{"n_layer": 13, "d_model": 256, "n_head": 4, "n_kv_head": 4, "head_dim": 32, "d_mlp": 704, "vocab_size": 4357, "activation": "swiglu", "norm": "rmsnorm", "norm_place": "pre", "norm_eps": 1e-06, "positions": "rope", "rope_base": 10000.0, "rope_fraction": 1.0, "qk_norm": false, "attn_scale": 0.177, "bias": "none", "tie_embeddings": false, "parallel_block": false, "init": "orth", "init_std_qkv": 0.0317, "init_std_o": 0.0394, "init_std_up": 0.0454, "init_std_down": 0.0454, "optimizer": "muon_hyperball", "lr": 0.00679, "beta1": 0.95, "weight_decay": 0.0, "lr_head": 0.0277, "grad_clip": 1.0, "warmup_steps": 200, "schedule": "wsd", "decay_fraction": 1.0, "decay_shape": "linear", "final_lr_fraction": 0.1, "batch_tokens": [65536, 131072, 262144, 524288], "seq_len": 512, "doc_mask": true, "train_tokens": 625900000, "steps": 3257, "dataset": "wikipedia_en"}
Each number is 128 + 24 x the weight over the matrix's rms, rounded and kept within 0 to 255. Layers, rows and columns count from 0.

# layer 7 MLP gate, 704x256, rms 0.0454, rows 636-644, columns 0-127
[[138 105 131 181 125 114 128 170 129  96 104 174 130 160  98 133 111 150 141 154 133  89 115 168 107 143 110 116 163 147 162 109 167 156 102  67  92 138 130 114 118 115 136 101 148  83 122 147 140  89 115 142 175 130 102 136 181  98 160  70 119 137 104 177 150 156 161 120 158 145 123 132 144 141 149 123 166 141 195 112 113 115  76 126 103 130 162  93 117 135  97 137 135  75 141 105 153 136 129 141 125 124 151 104 106 151  84 150 107 135 150  90 132 111  93 119 188 154 109 109 122  88 121 133 171 140 130 159]
 [151 152 126 121 160 143 132  92 142 106 138 118 108  92 102 142 147 134 159  94 143  94 109 119 115 152 159  91 143 147 150  97 155 129 130 101 141  85 128  88  96 154 110 111 117 105 123 118 119  73 141  88 130  75 124 180  99 109 129 114 108  75 152 140 116 148 148 133 101 143 188 137 120 142  97  95 136 115 118 151 116 123 131 178 153 151 124  93 142 151 145 139 148 130 118 155 101 122 115 120 144 145 154 124 168 121 141 173 159 106 104  93 135 102 131 120 116 122 110 128 120 114 122 111 149 133 106 136]
 [109 140 161 115  98  85 104  94 130 132 147  89 102 137 124 143 142  95 148 150 140 125 112 148 102 140 121 108 164 139 120 169 126 109 126 115 102 145 127 124 130 141 163 159 129 128 143 137 128 137 139 110  96  90 134 170  89  87 149 146 127 125 103 115 136 121  64  75 118 104 124 136 121 165 126 125 167 179  55 126 172 115 155 146 106 131 112 154 111 130 130 134 102 132  75 130  94 101 125 106 141  99 132 137 127 104 122 114 112 166  83 126  83 129 142 101 105 131 135 113 150 109 120 116 137 152 124 126]
 [119  97 173 102 137 123 144 162 154 114 114 133 108 136 148 153 134  97 122 113 106 178 112  98 114 108 163 107 132 107  84 131  87  76 116 140 141 152 130 118 114 115 127 112 154 107 148 136 150 147 113 143 138 116 155 162 119 128 124 125 118 138 140 146 133 139 167 144 148 170 106 125 104 173 105 101 112 127 157  97 103 105 155 110 122  74 167  97 139  90 167 153 100 143  95 106 104 128 103 130 120 118 137 132 144 142 176 111 131 108 114 103 129 135 118 118 136 143 130 128 128 135 131 136 134 138 160 124]
 [115 138 157 121 135 161 106  91 119 126 104 131 112 115 126 100 143  81 149  94 160 102 138 104  88 152 133 160 109 150 101 125 118 165 143 150 153 109 137 119 143 107 112 158 147 153  94 110 136  94 131 125 137 131  93  94 111 139 146 143 144 131 136 110 158 122 126 147 133 153 172 134 131 131 113 160 122 103 138 128 137 124 180 120 162 149 122 153 139 141 114  95  95 148 118  94 164  79 143 166 133 146 114 110 153 127 156 122 123 131 145 139 135 120 125  67 112 128  88 100 102 117 151 132  93 153 159 119]
 [120 133 121 153 142 160 133  96 131 148 150 156  82 169 151 120 104 126 132 154 109 165 163 112 122 132 138 161  81 134 179 144 149 124 141 119 125 142 128 130 140 143 158 148 124 147 120 116 114 139 111 116  99 140 129 102 129 140 124 106 130 116 109 108  87 145 146 115 106 130 120 135 125 144 148 149 148 146 141 119 108 112 134 105 144 143 128 136 112 122 157 108 154 141 143 112 137 151 122 139  83 154 154 136 128 129  91 114 126 123 159 135 148 121 153 128 141 150 127 124 133 133 132 126 156 132 124 140]
 [194 114 119 171 111 120 105 141 104  85 138 141 140 128 142 125 145 103 110 145 143 139 133 115  73 123 133 111 147  88 157 120 131 165 148 132 120 112 161 105 113 134 124 110 160 114 132 165 114 118 143 142  98 128 140 152 125 144 105 143 176  89 116 179 101  93 160  74 110 159 164 139 116 133 149 134  85 138 142 142 149 107 131 115 117 137 123 130 110 117 112 142  99 150 113 176 124 158 121 139  99 114 109 110 129 154 142 121 167 135 126 114 150 126 114 140 156  97 126 119 120 149 127 123 115 134 119 117]
 [165 135 106 154 107 175  97 152 105 142 134 117 125 114 161 146 109 105 110 103 126 146 101 137 120 119 107  98 133  91 130 115 152  74 142 100 135  99 134 120 132 123 148 172 127 122  90 120 124 142  82  82  94  94 133  95  78 119  89 137 117 120 148 136 103 118 118 141 147 113 117 125 118 136  80  93  80 132 124 103 103 149 129 104 139 151 151 124  93 130 116 178 138  91  85 114 111 164 115  88 117 153  95 136 150 125 149  97 147 138 143 100  88 135 109 149  97 129 110 141 128 146 108 117 153 127 112 167]
 [123 133 124 168 125 120 120 164 148 128 152 162 157 161 159 121 139  88 162 125 109 114 115 127 153 137 134 140  94 139 196 120 115 117 121 151 143 124 118 128 119 127 104 154  90 165 174  84  87 122 128 121  94 115 104 169 135 142  90 110 114 135 127 197 143 186 115 164 142 155 102 150 167 129 153 121 137 131 137 123 118 131 136 131  94 140 116 130 122  77  92  77 144 101  92 139 165 122  94 135 154 132 132 154 129 159 156 117  83 134 123 131 132 137 113 105 168 141 180 100 116 103 143 140 113 131 162 103]]
# layer 7 MLP up, 704x256, rms 0.0454, rows 636-643, columns 0-127
[[161 111 150 142  89 109 142 113 139 100 170 147 117  84 156 101  92 123 116 128 113 121  77 134 119 109 151 152 120 125 113 164  69 173 108  92 129  98 140 103 114 124 139 147 104  86 105 132 133 110 138 138 152 101 163 121 116 154 107 177 117 125 156 143 125 149 132  79 139 127 160  94 102 140 140 176 107 138  98  82 161 124  95 121 117 142 136 144 136 133 117 150 121 165 119 144 139  95  86 111 166 135  90 141 121 160 158 128 123 145 125 154 139 128 138 156 127 144 177 190 108 107 103 128 109 131 194 101]
 [112 108 160 154 143 149 154 117 128 157 212 117  89 120 128 112 145 160  97 147 110 105 156 105 107 136 129 131 131 154 124 118 162 140 111 130  84 109  85 110 121 161 121 124  91 145 115 120 143 145 154 147 167 118 106 102 147  98 124 139 137 148  78 147 130  94 131 153 113 106 132  74 104 160 121 132  88 193 152 118 104 131  93 168 147 111 127 159 114 118 149  93 149 123  84 170 108 114 133 168 169 164 112 124 101 123 133 103 112 135 134 124 159 168 113 132 152 126 106 127 134 143 101 141 101  91 138 125]
 [175 139  96 117 115 103 153 136 144  56 112 120 117 131 132 114 149 103 126 159 136 162 160 172 119  82  97 133 118 125 161 161 142 102 147  96 120  88 131 155 132 149 148 119 116 119 168 155 102 105 171 131 123 137 108  96 149 157 141 138 114 150 142 143 158 160 104 120  95 131 132 152 146 124 153 116 103 163 141 112 119 167  91 180 121 139  74 115 136 102 112 121  82 112 130 135 137  99 130 146 146 141  68 120 130 111 124 161 117 127 134 122 160 123 138 164 172 173 111 148 117 140 173 116 166 136 184 147]
 [ 92 112 126 162 129  87 118 120 139  95 119 116 105 163  97 107  98 155 107 128 140 148 162 158 147 134 153 119 111  99 129 154 155 139 145 117 102 105 148 138 118 111  90 102 128 118 152 146 149 123 109 107  94 133 159 166 139 139 127 120 114 126  86 149 130 151 197 118 114 109  81 157 142 152 119 165 132 148 160 126 162 146 190 138 118 129 121  50 128 123 152 140 131 155 134 122 100 145  74 105 156 158 116 159 121 129 166 101 161 127 103 101 146 146 167  95 143 146 134 103 133 146 125 137 189 131  84 193]
 [ 87 106 118 117  73 114 145 131 108 115 125 103  88 146  98 120 147 135 139 114 127  58 127 130 133 120 116 102  97 108 150 169 136 133 123 129 111 148 161 140  96 126 178 121 124 100  99 116 136 144 110 142 129 109 130 126 132 156 127 126 173 130  99 140 112 121 120 135 109 133 117  96 116 139  95 146 142 111 122 116 138 120 159 130 147 151 125 114 165 119 177 149 110 128 153 118 121 112 175  73 102 111 133  97 134 136 121 118 111 129 143 120 189 161 146 106 157 112 103 113 148 149 123 143 143 155  95 127]
 [118 144 122 115 116 101 108 166 140 130 121 103 133  99 116 115 157 146 131 130 158 125 105 142 153 141 105 106 143 167 112 115 125 142 124 134 135 115 126 133 150 104 138 132 126 158 155 117 134 129 129 129 132 107 163 152 109 143 110 141 135 134 170 119 167 111 111 136  83 120 158 157 120 130 101 103 100 128 100 143 119 137 111 119  95 100 134 161 149 134  97 138 111 116 104 155 136 114 101 126 172 136 128 116 133 156 130  92 106  95 138 111 105 117 123 147 139 126 147 104 161 122 139  95 149 143 110 148]
 [118 140 124 127 137 129 145 149 129 140 125 114 132  88 159 123 133 154 109 129 126 135 124 147 128 134 149 126 142 107 111 158 123 155 113  97 128  84 110  97 144 158 161 118  99 120 105 139 145 140  99 136 127  88 143 123  91 116 133 109 121 123 144 115 135 138 134 129  98 123  88 119 128 135 123 135 155 104 188 149 124 130 111 132 139 157 103 145 104 182 112 163 121 118 116 116 146 135  86 134 142 150 165 149 129 136 166 129 128 141 138  73 132 143 149 122  91 121 121 107 165 110 141 164 137 129 120 133]
 [121 150 160 136  98 120 124 127 115 121  93 137 136 125 152 126 135 138 118 127 102  94 170  99 133 149 123  97 131 116 159 107 141 116 133 135 158 148 127  94 143 121 131  83 174 108 143 167 119 144 166 172 137 172 141 122 126 155  99 142  83 122 137  97 145 135  87 118 137 154 128 185  98 135 159 151 111 132 101 176 131 145 145  89 114 144 131 167 158 126 117 125 140 156 131 121 120 125 144 163 153  89 129 170 144 138 116 103 114 160 119 146 119 131 127 128 166 123 171 129 102  93 121 145 141 130 151 113]]
# layer 7 MLP down (transposed), 704x256, rms 0.0454, rows 636-643, columns 0-127
[[134  58 110 144 137 111 124 169 147  96 138 153 144 156  97 122 133 154 150  96 128 108 130 132  96 118 107 179 132 133 106 137 150  98 137  92 145 110 134 140 170 120 156 117 121 123 148 139 188 128 126  85 151 113 133 148 127 124 132  96 123 141 114 144 159 130 172 146 125 123 129 124 118 111  98 121 103 148 148 154 160 129  72 121 143 131 153 114 120 118 136 107 129 108 110 164 125 180 132 113 126 130 123  75 141 152 111 116  87  79 155 147 155 123 111 129  93 142  91 140 122  91 103 161 134 126 124 109]
 [115 159 123 101 100 145 131 109 147  92 109 117 113 128  93 143 103 141  90 145  87 170 145 103 162 170 143 137 126 147 157  93 108 112 115 155 157 113 152 131 115 117 126 156 152 113 146 120 121 105 141 103 155 143 103 125 152 139 130  99 117  94 151 141 178 132 117 111 135 133 130 128 101  67 124 120 153 121 120 130 158 112 123 157 143 141 161 163 148 131  86 173 103  94 136  95 158 172 102 131 121  98 103 165 150 112 156 156 177 139  78 102 114 112  96 166 138 113  84 132 153 145 155 102 117 123 125 129]
 [105 146 149 141 119  97 124 159 138  66 117 154 126 137 153 141 119 142 119 146 128 122 124 145 106 117 125 166 156 114 145 109  89 111 119 122 110 144 122 125 117 184 133  90 101 119 137 138 156 137 127  99  87  58 132 146 114 127 153 117 149 160 103 156 166 132 166 130 135 126 132 122 142 157 104 116 159 130 155 167 114 110 124  94 125 130 114 106 161 111 131 126  98 144 114 153 131 137 141 142 124 151 137 141 135 162 163  99 135 127 115 109  75 106 123 136  93 145 146 128 116 145  68 146 102 103 157  99]
 [128 165  91 116 152 153  84 122  96 127 128  99 120 118 118 124 160 143 133 121 128 110 116 155 120 130  96 127 105 118 128 135 157 168 133 141  91 153 148 130 126 133 176 150 118 126 102  94 119 121 151 116 118 114 112 160 122 150 149 129 109 149 113  94 127 117 128 130  83 120  99 138 122 141 123 166  98 118 154 106 119 117 206  82 131 127  91 140  91 133 131 127 158 116 124 165 130 132  88  96 109 143 131 118 120 173 138 134 117 123 117 140 133  87 148 125 150 103  86 146 121 146 128 113 129 103  94 126]
 [129 106 138 124 134  71  97 118 148 163 146 127 134 105 147 146 141 150  89 135  84 118 126 141 104 124 152 119 141 109 135 102 138 119 137 139 120 112 122 105  73 142 131 135 131 148 163 109  80 110 135  96  87 121 145 167 131 135 148  92 120 135 128 132 176 122 129 134 115 115 166 153 122 117 162 120 130 166 127 130 107 137  54 140  84 142 162 152  90 153 105 144 127 153 113 127  85 154  93 102 140 156 132 123  97 136 157  99 112 118  98 109 112 147 160 149 147 168 112 134 105 158 110 105 154 138 109  70]
 [122  98 116 122 150 170 138 113 119 124 136 138 139 133 133 117 117 131 108 127 128 126 155 121 120 143 135 139 128 130 146 132 120 131 122 122 122 132 119 129 130 153 131  92  93 132 152 129 112 128 124 135 112 123 132 118 118  92 134  95 114 131  95 137  86 146 123 131 143 133 147 126 121 102 136 114 164 129 158 122 139 107 150 136 143 127 129 132 127 132 117 137 134 154 133 113 115 135  98 122 127 136 140 123 126  93 133 137 129 152 151 138 135 134 135 125 126 127 130 127 123 102 157 137 133 140 120 107]
 [103 122 111 122 124 166 131 128 134 125 154 134 113 112 104 173 137 129 130 148 116  91 137 129 148 136 159  81 156 115  92 128 152 136 117 103 127 168 149  81  92 164 101 122 123  93 147  94  94 115 141 152 135 140 123 166 120  73 120 121 121 155 128 156 119 135  85 114 140 156 124 132 106  99 109 126 115 122 121 156 153 165 112 110  98 157 128 155 126 139 134 177  91 127 162 160 143 123 157 127  76 103 134 144  93 119 154 139 130 133  99 111 138  92 158 136 146 110 124 139 112 129 134  70 120 115 121 109]
 [160 114 113 129 150 119 119 107 115 159 137 168 133 133 118 122 122 109 109 118 130 171 100 133 121 108 114 121 122 111 116 141 138 136 108 119 130  89 101 155 112 127 126 174 108 131 121 139 119 125 108  75 151 122 124  53  83 140 102  98 130 119 156 138 101 124 149 107 109 127 134 105 123 108  99  84 110 152 143 104 102 133 107 114 155 131 136 131 130  94 118 153 108  53 142 126 120 131 103  85 140 137 108 133 159  87 111 133 113 108 122 109 140 145 163 149 121 115 110 151 116 135 113 146 161 147 130 149]]